Each number is 128 + 24 x the weight over its row's rms, rounded and kept within 0 to 255. Layers, rows and columns count from 0. The size above them is the row's rms in percent of the matrix's.

# layer 4 MLP down (transposed), 1152x576, rms 0.0188, rows 1043-1058, columns 432-575
size [ 91  99 103 108  99 106 104 102 106 106 101  96 104  99 102 100]
[[134 129 105 129 118 144 108 117 145 117 122 110 124 137 127 107 137 135 127 126 134 143 108 166 116 151  98 133  59 110 112 110  96 109 107 161 141 115 139 138 171 176 122 126 151 104  91 151  95 109 151 168 138 139 163 146  80 127 159 121 102 122 151 147  97 132 103 135  77 125 137 186 116 127 157 164  99 136 111  92 144 141 100 133 106 130 108 113 109 105 125 126 115 102  93 160 112 120 164 148 154 100 121 128 146 154 138  98  92 165 162  74 133 124 126 163 174 122 120  89 113 178 140 147 144 107 129 145 125 140 122 102 146  92 126 130  98 159 119 161 124 121  98  95]
 [ 87 151 135 158  79 129 142 158 162 150 102 102 147 167  96 117 140 127 132 108 161 173 113 114 110 147 131 139 106 117 107 131 149  96  93  94 129 136 156 170 103 109 146 163 118 120 154 116  88 157  99 112 143 170 117 147 136 102  84 121 141 137 145 148 126 144 147 148 159 110 136 132 108 143 124  97 130  98 109  91  79 126 119 129 138 170 102 126 109 156 130 118 161 138 115 116 149 110 100 105 139  98  87 110 115 111 143 122 127 118 118  92 130 170 104 138 158  86  89 159 132 150 166 120 141 153 146 139 145 122 133 132  95 110 102 116 148  95 112 139 100 162 114 109]
 [147 129 107 153 160 128 113 186 167 142 127  88 110 117 129 188 165 137  75 134 131 106 105 146 108  99 113 106 125 133 162 109 147 121 140 140 102 111 110 148 179 164 120  99 122 107 124 137 110 145 128 135 151 133 108 124 136 114 114 115  93 105 135 116 114 162 163 137 138 165 157 116 116 149 145 133 135  82 125 151 106 128 147 158 104 128 133  93 123 126 127 123  90 116 174 167 157  93 135 134 147 157 115 108 172 144 103 149 113 155  70 130 118 178 118 157 104 126 107 152 137  94 139 107 150 133 128 134  88 129 137 119 151  40 122 112 110 108 156 150  99 128 102 129]
 [137 129 130 116 126 130  83 111 119 130 156 168 130 162  87 106 136  85 167 113  97 145  92 108 126 146 192 102  79 118 114 145 133 117 127 107 140 115 183 146 161 104 119 117 145 130 133 106 132 153 166 157 140 128  92  88 147 143 153 154 147 124 142 122 172 131 168 154 122 109 118 130 147 141 118 104 149  93 122 130 188 166 112  75 112 131 121  93 134 111 115 105 150 134 112  98 142 137 172 132 139 178 121 100 120 115 118 128 103 132 163 118 174 122 120 141 140 126 109 155 103 138 148 150 121 147 156 176 127 116 139 184 118 112 120 130 151 103 154 130 109 139 123  81]
 [136  86 160  92 140 114 120 151 167 109 101  98 132 156 161 123 134 135 145 103 154 187 135 107  98 113 115  95 127 146 159 102 120 155 110 128 105 112 148 147  99 140 101 143 112 165 160 122 132 112 120 129 169 163 117  90 130 141 138 156 144 124 144 129 130 137 124 126 107 137 165 113 129 125 157 133 160 126 124 119 133  97 105  84  96 126 121 132 146 113 154 113 143 129 148 149  85 155 164 157 157 119 118  98 113 105 158 182 114 119 107 132 178 118 120 115 121  97 128 129 126 109 127 123 107 185 145 126 100 137 136 150 119  97 108 157 136 153 145 102 144 169 108 134]
 [123 116 145  98 117 143 172 127 154 129 123 143 107  82 127 111 151 131 138 130 131 141 119 147 146 108 195 143 124 127 124 188 148 100 129 128 193  73 126 151 115 143 139 107 150 170 135 144 119 139 170 104 129 121 140 166 152 117 131  85 148 131 130 131 133  99  99 134 108 148 126 120 113 163 102 137 124 144 157 125 116 117 132 115 139 147 137 129 125 136 119 134 126 119 133 152 158 129 121 132 121 136 115 136 120 117 143 145 121 163 144 123 115 115 134 112 139  92 119 121 107 169 150 133 134 130 157 164 151 124  88 137 129  99 132 108 146 105 129 106 159 125 131 109]
 [146 185 142 104 110 141 165 115 136 184 161 102 151 138 136 113 127 146 134 127 146 111 124 154 165 126 127 131 130 101 141 139 141 147 164 169 128 124 119 158  91 165 133 138 147 131 145 169 142  94 139 105  49 140 106 126 140 154 147 125 138 136 158 132 128 150 134 166 100 104 145 147 132 138 116 129 119 152 112 102 114  81 171  99 119 175 130 135 105 168 107 126 100 140 135 141 153 173 123 142 103 103 128 135 111 132 115 134 120 130  86 120  97 127 136 132 111 163 106 125  97 123 145 149 131 114  76 127  95 141 134 123  93 122 149 118 109 140 137 148 105 124 121  96]
 [ 99 110 121 108 152 144 112  91 150 101 131 136  76 164 145 118 153 130 111  84 163  89 120  98  99  80 122 154 114 130 137 153 111 104 153 110 116 106 111 130 138 153 153 124 139 114 155 122 117 167 128 126 171 147  67 138 115 167 134 141 119 105 120 148 101 144  97 110 159 133  90 155 124 171 111 114 109 171 128 117 110 105 126 124 127 190 149 167 137 116 126 132 118 138 133 155 135 148 160 113 125 219 102 117 145 110 179 125 135 120 160 149 105 154 114 178 154 128 109 102 128 120 108 103 148 162 192 104 112  95 122 108 120  43  85 165 156 144 126 130 144 173 118 158]
 [144  94 160 114 133 133 118 121 144 167 147 107 113 133  97 136 151  95 110 146 101 131 122 115 148 111 144  88 114 133 151  99 138 136 122  99 121 134 110  71 159 173 114 119 108 111 102 118 119 102 128 154 139 143 150 135 130  99 106  91 162 108 131  89 122 136 148 134 135 159 124 101  98 143 116  94 139 156 174 153 103 151 134 115 126  98 130 149 140 132 119 123 145  98 135 124 153 142 119 163  92 107 160 149 115 136 156 127 146 106  76 136 127 128 137 122 132 149 157 137 139 149  91 154 132 143 126 128 113 116 139  77 135 119 159 103 165 139 117 197 139 108 150  98]
 [ 97 141  88 110 144 119 128 154 142 158 147 121 135 160 113 113 130 155  99 129 117 131 122 110  84 135 134 120 116 144 120 135 151 110 104  92 143 136 107 167 167 156 110 106 124  52 167  92 153 155 146 118 152 121 121 112 121 156 136 130 174 130 127 127 154 146 133 149 139 147 131  90 169 112 157  98 145 117 162 127 112 136 116 114 107 115  99 142 147 137 117  96 140 163 145 138 105 130  99 118 123 149 156 156 135 106  98 115 181  80  99 110 108 120 148 141 112  79 137 130 132 132 116 128 133 127 142 124 117  87 145  99 124 127  91 146 126 129 129 105 103 111 136 107]
 [133 117 122 150 161 166 135  90 164 131 149 120  79 130  92 150  89 109 140 148 153  95 157 132 138 131 202 113 170 160 122 127 153 122 120 118 124  76 117 155 132 130 118 135 119 133 104 136 141 153 120 121  82 106 139 164  84  73  75 121 174 121 123  84 148 107 109 134 145 171 125 129  63 124 105 123 114 139 114 123 136 131 119 155 117 128 137 121 160 141 142 112 130 122 109 167 124 110 120 129  66  84 151 130 119 155 103 149 100 103 104 134 104 142 153 137 113 112 151 133 110 135  91 168 132 102  90 117 103 156 125 140 152  86 155  94  94 120 138 125 101 114 144 131]
 [165 186 139 168 131 131 107 102 186  81 140 100 114 114 131 137 131 110 138 132 162  99 134 116 124 109 136 133  94 124 167 153 119 137 109 161 173 114 137 131 145  95 116 140 120 140 221  97 147 102 151 113 125 119 105 120 140 136 156 116 142 122  91 132 144 160 119 124 102 132 116 128  87 139 168 123  69 124 171 126  98 170 122 128 128  78 150  84 153 124 124 105 130 115 123 156 141 157  92 111 117  98 135 110 142 120 107 149  89  83  98 110  96 201 123 152 140 122 150 116 138 130 109 150 154 164 106 147 128 131 148 111 154 107 107 106 122 150 121 115 139  84 116 126]
 [122 120 166 120 122  81  85 133 116  81 131 118 150 152 140 176 125 118 114 143 150 171 134 150 122 122 190 145 149 135  91 111 146 116 121 108 106 130  88 141 106 125 115 136 137 112 108 159 158 127 114  99 123 130 117 148 185 148 159 145 110 132 168 121 146 104 182 170 139 137 125 105 144 114 113 143 138 132 125 145 126 127 141 126 149 166  78 131 122 115 117 139 147 141 159 120 107 109 182  74 126 142 141 159 112 172 110  94 156 156 106 150 123 143 132 111 161  87 134 135 130 116 124  58 144 135 150 148 151 101 115 145 127 140 122 127 128 107 122 113  86 159 138 136]
 [114 148 129  72 109 107 134 108 111 128  84 128 150 104  88 158 110 112 111 125 167  87 164 143 111 131 118 102 131 149 116 106 111 114 120 128 117 133 149 146 153 112 137 162 168 114 105 151 126 121 154 110 104 190 151 121 142 129 112 119 160 134  93 142 145  97 160 171 146 118 130 192 137  89 135 140 161 127 161 103 152 142 144 120 103 157 130 125 117 121  98 120 157 120 118 120 127 107 111 185 142 145 108 146 138 147 163 120  93 157 113 175 125 114 153 123 170 140 107 159 126 180 164 144 113 144 143 166  79 132 137 179 129 143 157 127  84 147 126 183 109 129 118  89]
 [139 126  91 128 144 115 137 145 166 132 162 139 122 131  92 142 129  93  95 125 109 114 125 137 111 132  89 171 153  98 167  98 147 158 114 111 156 137 128 179 106 134 120 116 132 161 106  75 102 120 177 113 117 129 123 103 135 114 124 141 127 178 131 166 104 112 141 159 116  99 125 163 115 145 179 106 107 135 127 104 111 141 136 100 118 143 144 102 107 158 123 159 166 118 109 157  96 158 120 122  83 131 123 125 101 134 138 180  85 134 117 126 187 164  67 123 151 151 161 103 164 148 122 101 132 101 115  99 105 173 174 100 113 119 114 147 115  99 149 129 119 101 177 100]
 [101 105 122 117 130  97 127 127 125 181 154  96 115 129 117 154 138 173 137 141 157 134 130 135 119 114 128 102 104 138  97 111 135 149 112 135 121 132 115 127 127  97  92 134 129 101  92 112 111 107 105 176 155 132 165  92 120 144 156 137 122 112 162  84 159 141 139 143 135 113 152 130 139 110 112 165 137  94 138 125 105 123 141  93 174 156 148 156 140 148 106 114 121 148 147 140 126 127 115 162 108 113 141 130 172 106 107  82 126 139 131 133 168 101 127 130 137 133 129 112 116 107 106 163 128 157 110 128 114 117 135 138 121 105  92 128 129  90 124 102 116  65 130 151]]
# layer 4 MLP gate, 1152x576, rms 0.0235, rows 1044-1059, columns 432-575
size [ 97  99 110  96 101 108 101 102 106  99  99 100 104  95  99  95]
[[118 146 109 106 156 125  98 132 119 113 157  91 157 151 136 128 117 160 129 161 172 107 123 106 124 101 168 146 133  76  92 108 131 163 119  63 154 121  92 133 141  72  81  93  90 117 126 132 108 141 111 149  96 172 122 115 166  82 154 146 141 116 125 131 117 112 152 130 145 132 137 115 115 133 164 158  87 112 156 120 114 138  93 177 172 121 115 127 108 128 119 160 149 132 108 126 127  75 127 120 137 114 153 174 135 179 136 119 105 114  92 156 130 123 152 180 139 155 136 197 144 109 156 132 140  90 129 146 113  77 110 182 119  90 138 127 136 112 123 154 162 126 130 151]
 [131 153  81 137 115 170  99 138 109 127  91 140 148 121  94 109 124 116 142 116 101 112 136 131 151  78 141 138 114 118 138 145 150 128 135 121 148 120 128 152 107 108 122 105 117 169 157 155 125 132 130 120 150 131 106 112 137 107 130 173 113 165 132 135 158 120 125 124 144 166 127 126 105 107 119 150 185 117 143 140  83 129 126 132 120  96 121 136 130 145 136  68 112 102 142 120 137 126 109  87 114 171  98 127 102 158 134 128 110 165 144  96 137  89 112 133 112 145 141 119 116 144 145  95 119 134 107  84 103 112 119  95 148 127 126 138 152 124 135 155 132 141 107  93]
 [151 134 109 124 120 138 143 102 171 105 175 145 133 121 141 123 147 112 112 143 128 108 162 135  62 181  98 151 124 157 135 119 139 156 149 100 124 133  98 127 126 145 129 119 120 114 120 109 155 131  97 154 148 101 142 143 145  92 129 110 146 115 115 113 105 124 133 140 121 147 133 124 129 134 133 129  98 152 152 156 124 132 118 122 103 105 137 145  90  57 164 119 107  91 150 130 132 139 105 145  95 101  97 132 141 157 163 134 126 148 102 145 109 138 125 134 111 142 141 118  95 110 135 163 116 139 103  63 113 100 144  89 128  84 126 104 149 153 138  86 133 144 140 169]
 [143 122 100 143 143 152 117 180 149 113 149 122 187 171 119 137 162 152 147  85 159 140 100 132 130  92 116 141 165 164 149 128 132 113  99 134 145 112 149 122 139 143 121 159 152 113 139 131 108 113 133  86 121  91 134 128 136 132  98 159 123 143 114 110 114 127 121 134 120 143  71  85 127 129 165 155 124  74 147 149  98 155 131 128 120 161 104 147 144 115 145 121 112 140  62 133 114 112 171  86 103 119 108 122 129 142 145 129 149  98 102 180  96 107 140 127 127 123 109 122 118 124 161 115 152 135 111 138 116 118 173 141 121 141 140 156 178 129 166  88 116 131 134 162]
 [115 113 148 130 144 108 138 141 134 113 132 132 134 124 187 114 165  84  89 132 134 107 128 151 101  88 132 111  92 168 114 130 147 153 116  84 143 108 114 120 116 171 136 109  93 149 137 113 153 111 133 173  48 138 173 111 132 132 148 148 131 107 127 121 170 139 150 144 141 124 126 152 161 139 152 123 139 127 142 157 158 125 152 127  98 107 105 129 116 109 123 131 143 107 119 122 111 141 137 124 112 142  73 129 159 115 160 152  94 139  81 140 115 140 113 139 127 126 115 102  81 151  98 149 127 121 142 149  83 117 133  95 125  88 141 111 143 119 104 114 147 114 155  76]
 [184  95 107 121 146 139 116 121 182 128 149 106 160 117  85 139 101 138 166 110 115 122 120 107  90  90 127  96 132 156 134 105 119 116 117 123 138 137 176 139 104 140 127 147 164 103 134 137 181 129  93 114 175 104 134 174 133 119 140 124 136 180  94 119 110 127 177 106 143 167 132  94 159 163 147 150 135 146 148 115  83 132 150 136  77 152 101 105 114 131 159 129 131 109 120 131 104 119 113 126 181  97 153 118 142 130 112 103 105 113 133 139 160 132 147 121 125 109 138 102 178 155 126 136 101 107 117 143 130 124 145 146 150 106 151 180 110 156 168 208 114 167  98 126]
 [115 199 118 177 141 154  93 171 140 110 146 146 140 136 145 144  95 150 148 106 130 148 129 147 100 154 113 117 128 120 161 128 146 145 118 146 110 156 117 153  69 103 134  82 134 137  87 168 160 132 147 120 141 128 132 130 181 146 132 102 124 147 144  97 148 141 146 145 108 142 101 147 160 168 169  78 151 128 130 115 167 116 113 125 103  97  96  93 121  83 149 119 127  96 114 129 123 109 137 156  73 101 174 139 174 125 113 141 129 106 151 142 117 179 152 130 137 122 122 108 127 136 166 110 128 121 146 164 172 140 131 164 119 149 117 104 125 131 141  95  99 104 133 116]
 [176 119 156 103 111  91 122 154 143 137 140 130 158 118 122 126 134 140 128 141 127  83 147 148 117  96 129 142 125 119 110 150 174 122 157 132 129 154 136 135 137 116 121 110 163 141 127 150 149 128 156 108 108 171  91 133 152 142 151 151 128 114 135 104 185 143 140 111 123  88 146  50 129 131 128 117 122 111 165 146 132  99 138 151 154 138 164 111 128 155 106 132 123 143 141 139  81 132 121 107 100 164  98 115 129 149 131 138  82 112 111 104 108 145 164 113 151 136 116 108 147  76 134  78 105 115 159 133 180 138 145 101 100 121 109  98 131 107  98  71  95 154  78  56]
 [164 122 164 133 134 142 102  74 165 106 133 130 144 130 178  96 139 155 119 130 124 107 112 123 135 149 167 120  93  79 150 149 140 170 161 149 116  97 144 129 102 103  98 135 129  98 137 142 153 101 140 149 122 136 155 153 148 108 153 114 144 133 117 128 106 110 149 120  95 122 162 133 127 139 162 124  93 148 133 144  87 144  94  94 105 155 102 110 168 138 133 116 166 140 116 131 105 132 119 115 106 114 167 153  94 132 111 159 120  92 117 101 107 137 127  95 123 147 133 126 125 126 138 130  87 165 157 135 139 120 101 127 165 112 159 122 108 169 133 110 121 146 131 107]
 [119 122 122 104 210 113 110 122 153 146 133 153 122 126 142 110 146 109 148 148 102  76 151  96  95 110 119 104  42 145 115 146 102  96 103 166 145 123  93 133 111  90 138 111 109 144 134 142 176 114 146 158 140 123 127 136 144 115 130  95 100 164 134 138 153 127 167 120 141 131  83 125 122 145 122 136 147 150 117  98 178 189 112 130 123 140 137 155 159 184 155  94 148  71 132 164 141 115  95 106 141 101 144 117 117 127 127 161 141 178 151 110 141 156 131 104 122 147 138 109 101 140 141 156 162 154 136 139 128 107 159 108 111 109 118 120 118 222 141 154 131 119 116 114]
 [140  91  89 136 125 123 109 122 172 122 113 115 102 120 135 102 114 108 113 135 112 142 109 114 142 136 140 144 136 156 108 120 143 121 139 143 124 147 115 116 124 147 127 104 137  90 139 129 140 105 146 135  97  98 135 119 117  83 151 138 135  98 103 113 116 145 129  79  62 126  94 109 157 140 220 107  83 115 136  84 116 154  83 117  87  94 160  93 119 154  95 124 138 125 117 154 117 128  77 114 117 142 128  94 130  97  98 163  85  81 140 106 156 137 114  89 143 138 142 114 127 108 120 152 168 114 131 117 176 102 118 144 155  94 109 117 115 129 108 138 153 114 130 120]
 [150 108 104 112  92 142 121  98 119 105 150 105 130 102 109 107 145  91 148 145  77 140 111 109 165 122 127 120 100  87  71 118 123 115 111  81 102 102 126 123 128 127 157  83 133 115  82 108 147 175  99 185 136 136 164 114 174  97 117  82 119 146 162 118 123  57 162 166 140 148  97 147 126 151 124 105 148 138 190 111 125 106 161 136 138 146 146 134 137 167 116 122 192 167  96 155 130 126 135 118 133 103 116 146 155 198 132 127 117  70 155 125  83 134 145 112 112 190 134 165 128 134 113 121 116 119 175 167 117  96 121 126  99 159 134 117 162 121 123 151 141 141 126 121]
 [ 98 132 152 145 175  94 136 123 144  92 141 147 124 126 146 116 138 105 151 125  97 130 155 131 103 161 137 113 132 158 126 142 110 139 153 119 139 121 115 136 144  97 176 124  70 143 148 111 119 137  99 149 145 149  96 141 140 116 131  85 123 111 101 149  99 134 127 123 129 171 120 137 133 140  90 107 141 131 157 110 144  74 175 120 145 119 130 154 127 103 147 155 153 123  77 112 118 147 102 153 115 131 130 110 177  92  55 148  93 136 131  82 112 139  77  90 129 133 101 163  91 122 145 175 125 118 133 159 164 127 141 156 108 125 120 133 105 141 125  91 131 131 162  96]
 [157 149 148 115 131  91 103 162 101 114  77 100 128 114 156 114 105 184 128 148 110 185 122 130 152 130 120 215 131 119 118 192  83 187 133 140 139  91 189 116 132 147 134 148 165 112 142 159 145  98 109 135  95 130 137 164 107 118 159 111 108 120 142 153 139 124 131 125 117 132 130 121 163 146  93 113 109 176 125 100 116 142 125 143  89 135 161 127 146  84 135 119 102 143 172 140  94 143 156 132 115 155 114 142  93 123 131 106  71 140 135 128 154 110 151 121 120 125 145 142 127  97 128 129 151 172 113  99 159 146 173 104 141 122 147 101 173 105 166 185 140 131 114 126]
 [168 133 135 121 137 142 128 151 145 146 129  98 172 104 138 129 132 149 130 155 161 117 157 121 117 124 145  74  93 137 111 103 100 136 145 107 138  92 102 164 118 119  95 118 113 144 144 160  78 136 116 140 106 133 148 127 136 106 137  94 146 141 167 108 162 123 147 135  91 113 184 169 111 102 127 117 116  91 122  77 155 134 138 118 117 107 131 159 127 135 135 117 122 173  99 142 115 138 141 131 101  82 107 159 190  88  78 136 143 120  63 121 165 150 116  92 154 111 123 140 117 143  96 110 143 150 180 104 136 109  90 151 111 131 125 138 144 112 132 121 131  99 128  98]
 [132 123 153 144 154 106 148 169 122 116 171 151 110 162 116 120 126 193 116 113 136  95 128 109 127 117 139 151 144 135 124 102 102 127 133 141 163 137 129 128 119 118 117 124 159 170 116 100 146 138 143 129 126 110 135 125 128 111 153 123  62 115 146 135 125 153 137 133 121 144 189 143 146 127 149  96 142  84 141 137 111 120  74 117 163 132  88 134  94 127 156 103 134  97 142 117 129 121 158 115  94 194 156 133 115 123 159  95  78 132  72 103 117 108 149 124 145 106  84 110 142  86 132 149 133 109 140 105 123 129 121 116  99 136 130 168 121 154  83 120 166 119 151 136]]
# layer 4 MLP up, 1152x576, rms 0.0221, rows 1044-1059, columns 432-575
size [ 96 103 102  97 103 100 104 105 104  99  98 100 100  98  99  96]
[[130  94 165 132 152 149 114 152 171 116 129 137 120 149 124 131  95  93 172 116 172 130 133 142 115  96 163 150 116 111 132 105 119  97 101 129 117 125 139 108 125 116 150  93  64 136 175 151 130 123 137 164 110 114 136 121 126 101 172  63 119 104 123 103 109 142 133 147 103 143 145 181 146 190 133 150 141 103 137 114 137 101 125 126  75 126  91 119 142 100 151  99 132 107 126 124 145 115 114 153 116 108 146 148 145 144 140 121 106 144 124 141 155 120 162 152 161  69 139 142 129  82 144 156 152 111 142 151 123 143 103 124 105 116 142 129 131 122 124  99 139 134 126 123]
 [122 134 127 129 106 117 108 112 119 105 120 107 119 108 113 123 131 155 134 139 145  98 144 142  88 124 141 157 129 156 155 113  82 139 145 102 123  97 144  97 123 126 113 130 122 102 138 128 139 173 163 102 176 111 164  83 130 153  96 123 129 129 100 130 105 142  98 133 136 155  73 127 148 128 127 152 129 137 128 164 122 102 140 152 118 125 113 147 103 133 131 163 100 138 127 123  88 116 163 127 111 148 108 120  70 111 114 100 186 118  77 132 129 124 126 191  92 156  90 115 151 150 110 111 132 116 110 109 129 111 108 139 158 143 138 107 127 120 126 102  61 170 108 113]
 [106 133 149 175  94 140 140 175  70 118 142 150 108 175 128 117 128 132 142 152 149 140 111 123 110 118 127 140 146 160 124 115  84 108 107 147 100  92 119 120 139 110 125 170 124 116 128 171 104 125 153 135 113 132 125 170 105 111 139 121  99 110 120 106 139 150 116 125 120  83 137 124 133 124 133 135 151 147 118 116 117 155 145 150  94 104 151 141 139 158 104  94 121 116 127 133 129 134 116 161 105 127 141 144 156 131 132 133 146 111 129 125 168  99 145 130 121  58 156 125 155 146 128 108 111 144 137 105 126  92  94 126 117 142 163 121 133  95  79 130 125 143 108 147]
 [149  89 157 130 148  93 115  99 159 157  88 151 119  83 180 165 169 112 122 129  54 116 107 150 195 143 124  98 105 119 108  87 127 165 110 136 160 174 157 142 112 143 146 143  68 179  87 116 140 138 118 174 120 154 120 125 105  88 136 208 131 109 159 139 123 135 122 132 162  90 114 134 142 118 133 117 135 109 144 107 123 139 165 123 165 108  95 126 148 130 127 115 135 117  97 140 151 145 129 104 108  96 105 151 129 116 143 123  99  77 138 130  96 173 139 117 118 145 131 124 138 104 166  91 111 165 135 123 136  84 109 113 122 136 147 156 104 153  94 147 138 152 177 126]
 [159 113 167 124 151 103 102 164 185 149  87  78 160  85  98 112 176 137  76 137 137 107 136 172 164 145 136  98 159  98 120 147 104 128 165 115  87 129 152  87 119 155 119 138 141 156 122 153 149  78 132 140 132 155  84 159  95 141  84  85 149 151 160 132 152 150 119 165 180 129 147 141 111 123 157 135  94 123 118 138 110 132 148 142 147 114 116 129 148 161 143 125 107 141 166  94 119  75 100 149 123 141 138 126 105  92 143 137 127 143 141 133 163 132 136 124 132 156 132 154 104 130 131 129 110 115 151 125 161 144  84 113  98 143 112 162 119 127 126 122 140 168 102 122]
 [109 128 144 152 129 111 132 122 165  94 133 121  90 117 108 134 122 119 125 143  97 165 140 170 103 156 140 129 124 166 117 124 134 168 141 127 181 180 133 176 157 128 158 116 118  93  94 128 138 131 101 132 112 164 141 108 127 149 155 146 112 128 116 134  83 186 109 154 129 141 115 125 138 142 125 121 100 137 122 142 158 154 155 124 116 122 130 140 141  81  96 125  80 115 133 104 159 180 129 110 144 129  94 100 150 119 184 146 131 111 145  99 102 106 127 137 104 109 124 133  83 121 108 138 112 157 117 155 176 130 127 130 123  98  75 172  98 100 138 152 129 118 111  93]
 [127 113 175 150 151 136  64  81 141 103 181 184 117 132 126 178 155 141 106 130 113 126 125 119 148 107 144 162 117  88 142 118 119 119 162 136 180 135 102 139 113  95 127 133 134 113 110 126 148  59 124  96  99 125 110 137 144 115 161 149 125 136 139 122  98 139 158  91 131 117  85 146  82 139 129 144 142 153 114 152 144 118 139 130 148 135  93 130 131 142 110  96 125 155 123 126 142 147 156 115 108 159 119  92 130 149 151 154 141 110 196 110 126 128 130 110 129 150 111  94  86 117 170  56 143 110 144 128 106 135 125 162 113 125 154 154 126 116 168 102 144 124  84 127]
 [142 135 155 114 113 135 130 103 128 117 143 139 139  88 124 132 128 126 161 110 138 216 113  92 122 136 107 108 109  95 127 111  96 155 141 131 148 113 149 153  97 131 127 115  88  65  79 117  93 139 104 128  57 104  94  85 139 129 131  99 124 102 145 103 109 149 112 106 149  68 164 117 150 155 124  87 100 171 128 138 170 136 138  83 144 167 105 134 103 133 126 141  97 101  81 127  88 110 143 116 123 119 138 122 128 109 146 170 135 146 143  89 117 127 105  91  87 142 105 128 134 145 133 126  95 151  96 131 100 118 112 132  83  96 153 145 139 113 164 127 109 105 148 134]
 [154 132 119 133 145 120 126 131 136 146 113 148 122 176 126 135 122 103 115 134 157 184 124 122 142 108 136 124  83 135 100 111  95 158 133 144 146 138 113 154 128 102 141 146 138 118  92 138 115 104 105 137  91 123 144 133 115 122 129 106 161 164 120 139 123 147 150 129  63 121 164 110 166 114 115 163 120 134 113 149 136 179 118 111 116  97  67 103 126 110 106  87 121 151 133 141  96 154 135 147 132 149 181 153 118 162 102 116 130  95  76 111 115 131 112 127 138 110 160 199 118 112 107 106 138 131 138 119 129  76 126 104 143 100 124 110 127 123 127 102 122 152 115 113]
 [152 152 119 121 109 148 106 117 101 117 129 109 129 140  86 115  91 131 126 142 165 138 113 106  87 142 136 176 128 127 170 157  61 143 135 126 102 113 130 109 148 155  83 136 168 143 126 120 126 199 154 142 124 162 166 139 163 106 176 155 103  96 128 131 209 105 130 131  92 157 134 184 138 143 135 103 127 104 146 122  71 128 121 135 128 148 131 105 141 128 155 103 137 119 116 137 136 163 165 105  93 108 164 146 136 112 113 158 126 114 127 172 103 134 130 118 150  94 137 137 143  77 138 101 142 117 150 113 130 155 154 137  97 126 138 128 125 148 139 120 151 130 135 146]
 [153 141 119 153  93 142 114 154  55 114 117  95 129 145 151 140 134 126 166 116 151 131 131 172  87  97 152 114 161 167 160 108 175 100 140 171 134 165  77 134 134  81 119 129 111 124 134 110 130 135  88 164 106 144 125 155 179  86  99 105 126 141 140  86 114  67 108 132 106 134 114 133 136 137 108 155 163 150 142 117 142 111 153  97 159 111  91 117 125 128 167 112 134 121 130 140 174 115 164 143  97 121 154 129 169 143 135 114 130 149  81 114 172 124 122 121 146 117 157 157 131 100 141  94 133 157 140 110 102 103 114  98 134 162 115 124 124 118 131 118 129 118  84 130]
 [110 111 132 148 164 183  78 120 162 133 156  71 119 104 125 152 121 136 115 149 130 140 115 136 161 123 137 127 102 122 129  93 155 127 144 115 124 130 116 140 162 124 114 144 120  84 154 154 111 125  84 158 125 177 122 130 142  80 113 133 113 145 153 168 159 159 139  88 141 166 171 121 107 116 130 151 128 149  91 146  85 142 115 133 122 134 171 142 132 190 140 139 129 115 152 155 153 104  79 127 167 113 145 173 119 111 160 123 153 132 145 121 110 152  90 142 138 149 117 108 156 148 108 158 170 115 145 139 164 132 135 132 153  89  83 112 115 120 116 157 127 147 186 154]
 [175 151  96 127 154 151 124 108 146 142 146 111 117 106 135 167  85 140 144 129 148 123 116 124 119 131 106 159 115 137 117 173 102 129 159 136 180 125  91 122 136 145  70 109 130 129 132 106 125 126 108 187  94 118 128  96 103 133 108 138 151 159 125 159 124 139 122 123 176  89 144 110 129 104 137 140 119 108 115 114 151 120 145 121 131 125 128 128 124 121 104 159 107 106 125 160 107 115 102 124 161 108 139 140 116 103  99 111  96 125 128 127  94 137 106 109 141 101 103  82  98 140 134 109  95 133 123 146 170 116 123 122 139 123 100 101 139 154 183 104  88 119 190 146]
 [132 118 141 144 104 121 125 125 145 141 158 118 113 115 155 104 156 178 100 142 164 132 157 163 128 125 117  89 143 139  91 142 177  83 148 172 165 152 163  90 151 117 158 131 167 125 170 157  77 146 137 138 122 106  84 119 124 160 146 135 119 124 185  91 161 110  91 118  82 124 140 117 123  96 115 154 134 114 120 119 123  96 160 114  97 142 160 117 122 131 153 104  81 113 149 100 124 152 125 142 136 120 105 131  71 144  94 132 104 168  95  98  93 131  83 117 131 140 135  92 175  98 125 130 107 132 167  86  97 108 109  84 132 123 117  99 152 159  96  85 169 145  92 127]
 [104 149 102 144 167 122 111 142 145 123 151 145 109 190  98 127 105 141 138 138 120 121 137  95  90 189 134 201 112 121 212 105 106  60 151 129 137 144 128 133 125  87 104 130 134 174 120 123  77 112 108  96 164 106 120 110 145 129 144 114 155 132 151 122 103 121 131 112 146 149 133 106 149 154 114 135 116 127 131 158 118 130 170 123 131 137 128 149 108 154 102  95 142 154 167 134  97 123 160 103  57  76 126 134 153 114  71 142 106 152  88 101 181 104 129 123  79 125 104 118 115 106 133 109 148  76 160 136 161 148 153 147  99 135 183 110  71  89 128  96 130 116 149 125]
 [144 152 136 140 177 105  97 131 160 128 135 104 126 148  96 144 106 121 136 132 125 107  62 125 121 104 162 164 128 121 106 133  97 163 112 124 144 144 108 100 126 106 139  98  88 157 129 128 125 113 105 161  95 119 148  94 167 101 170 148 130 132 160 123 123 110 114 138 162 130 130 125 153 101 122 161 147 155  98  88 143 134  82  75 117 126  99 108 131  82 112 155 162 142 104 119 144 119 113 126 120 145 121 171 153  93  91 122 120 112 105 162 104 142 108 119 110 115 127 119  95 129 137 115 157 117 176 172 128 127 123 113 127  97 131 106 142 165  85 175 105 122 140 152]]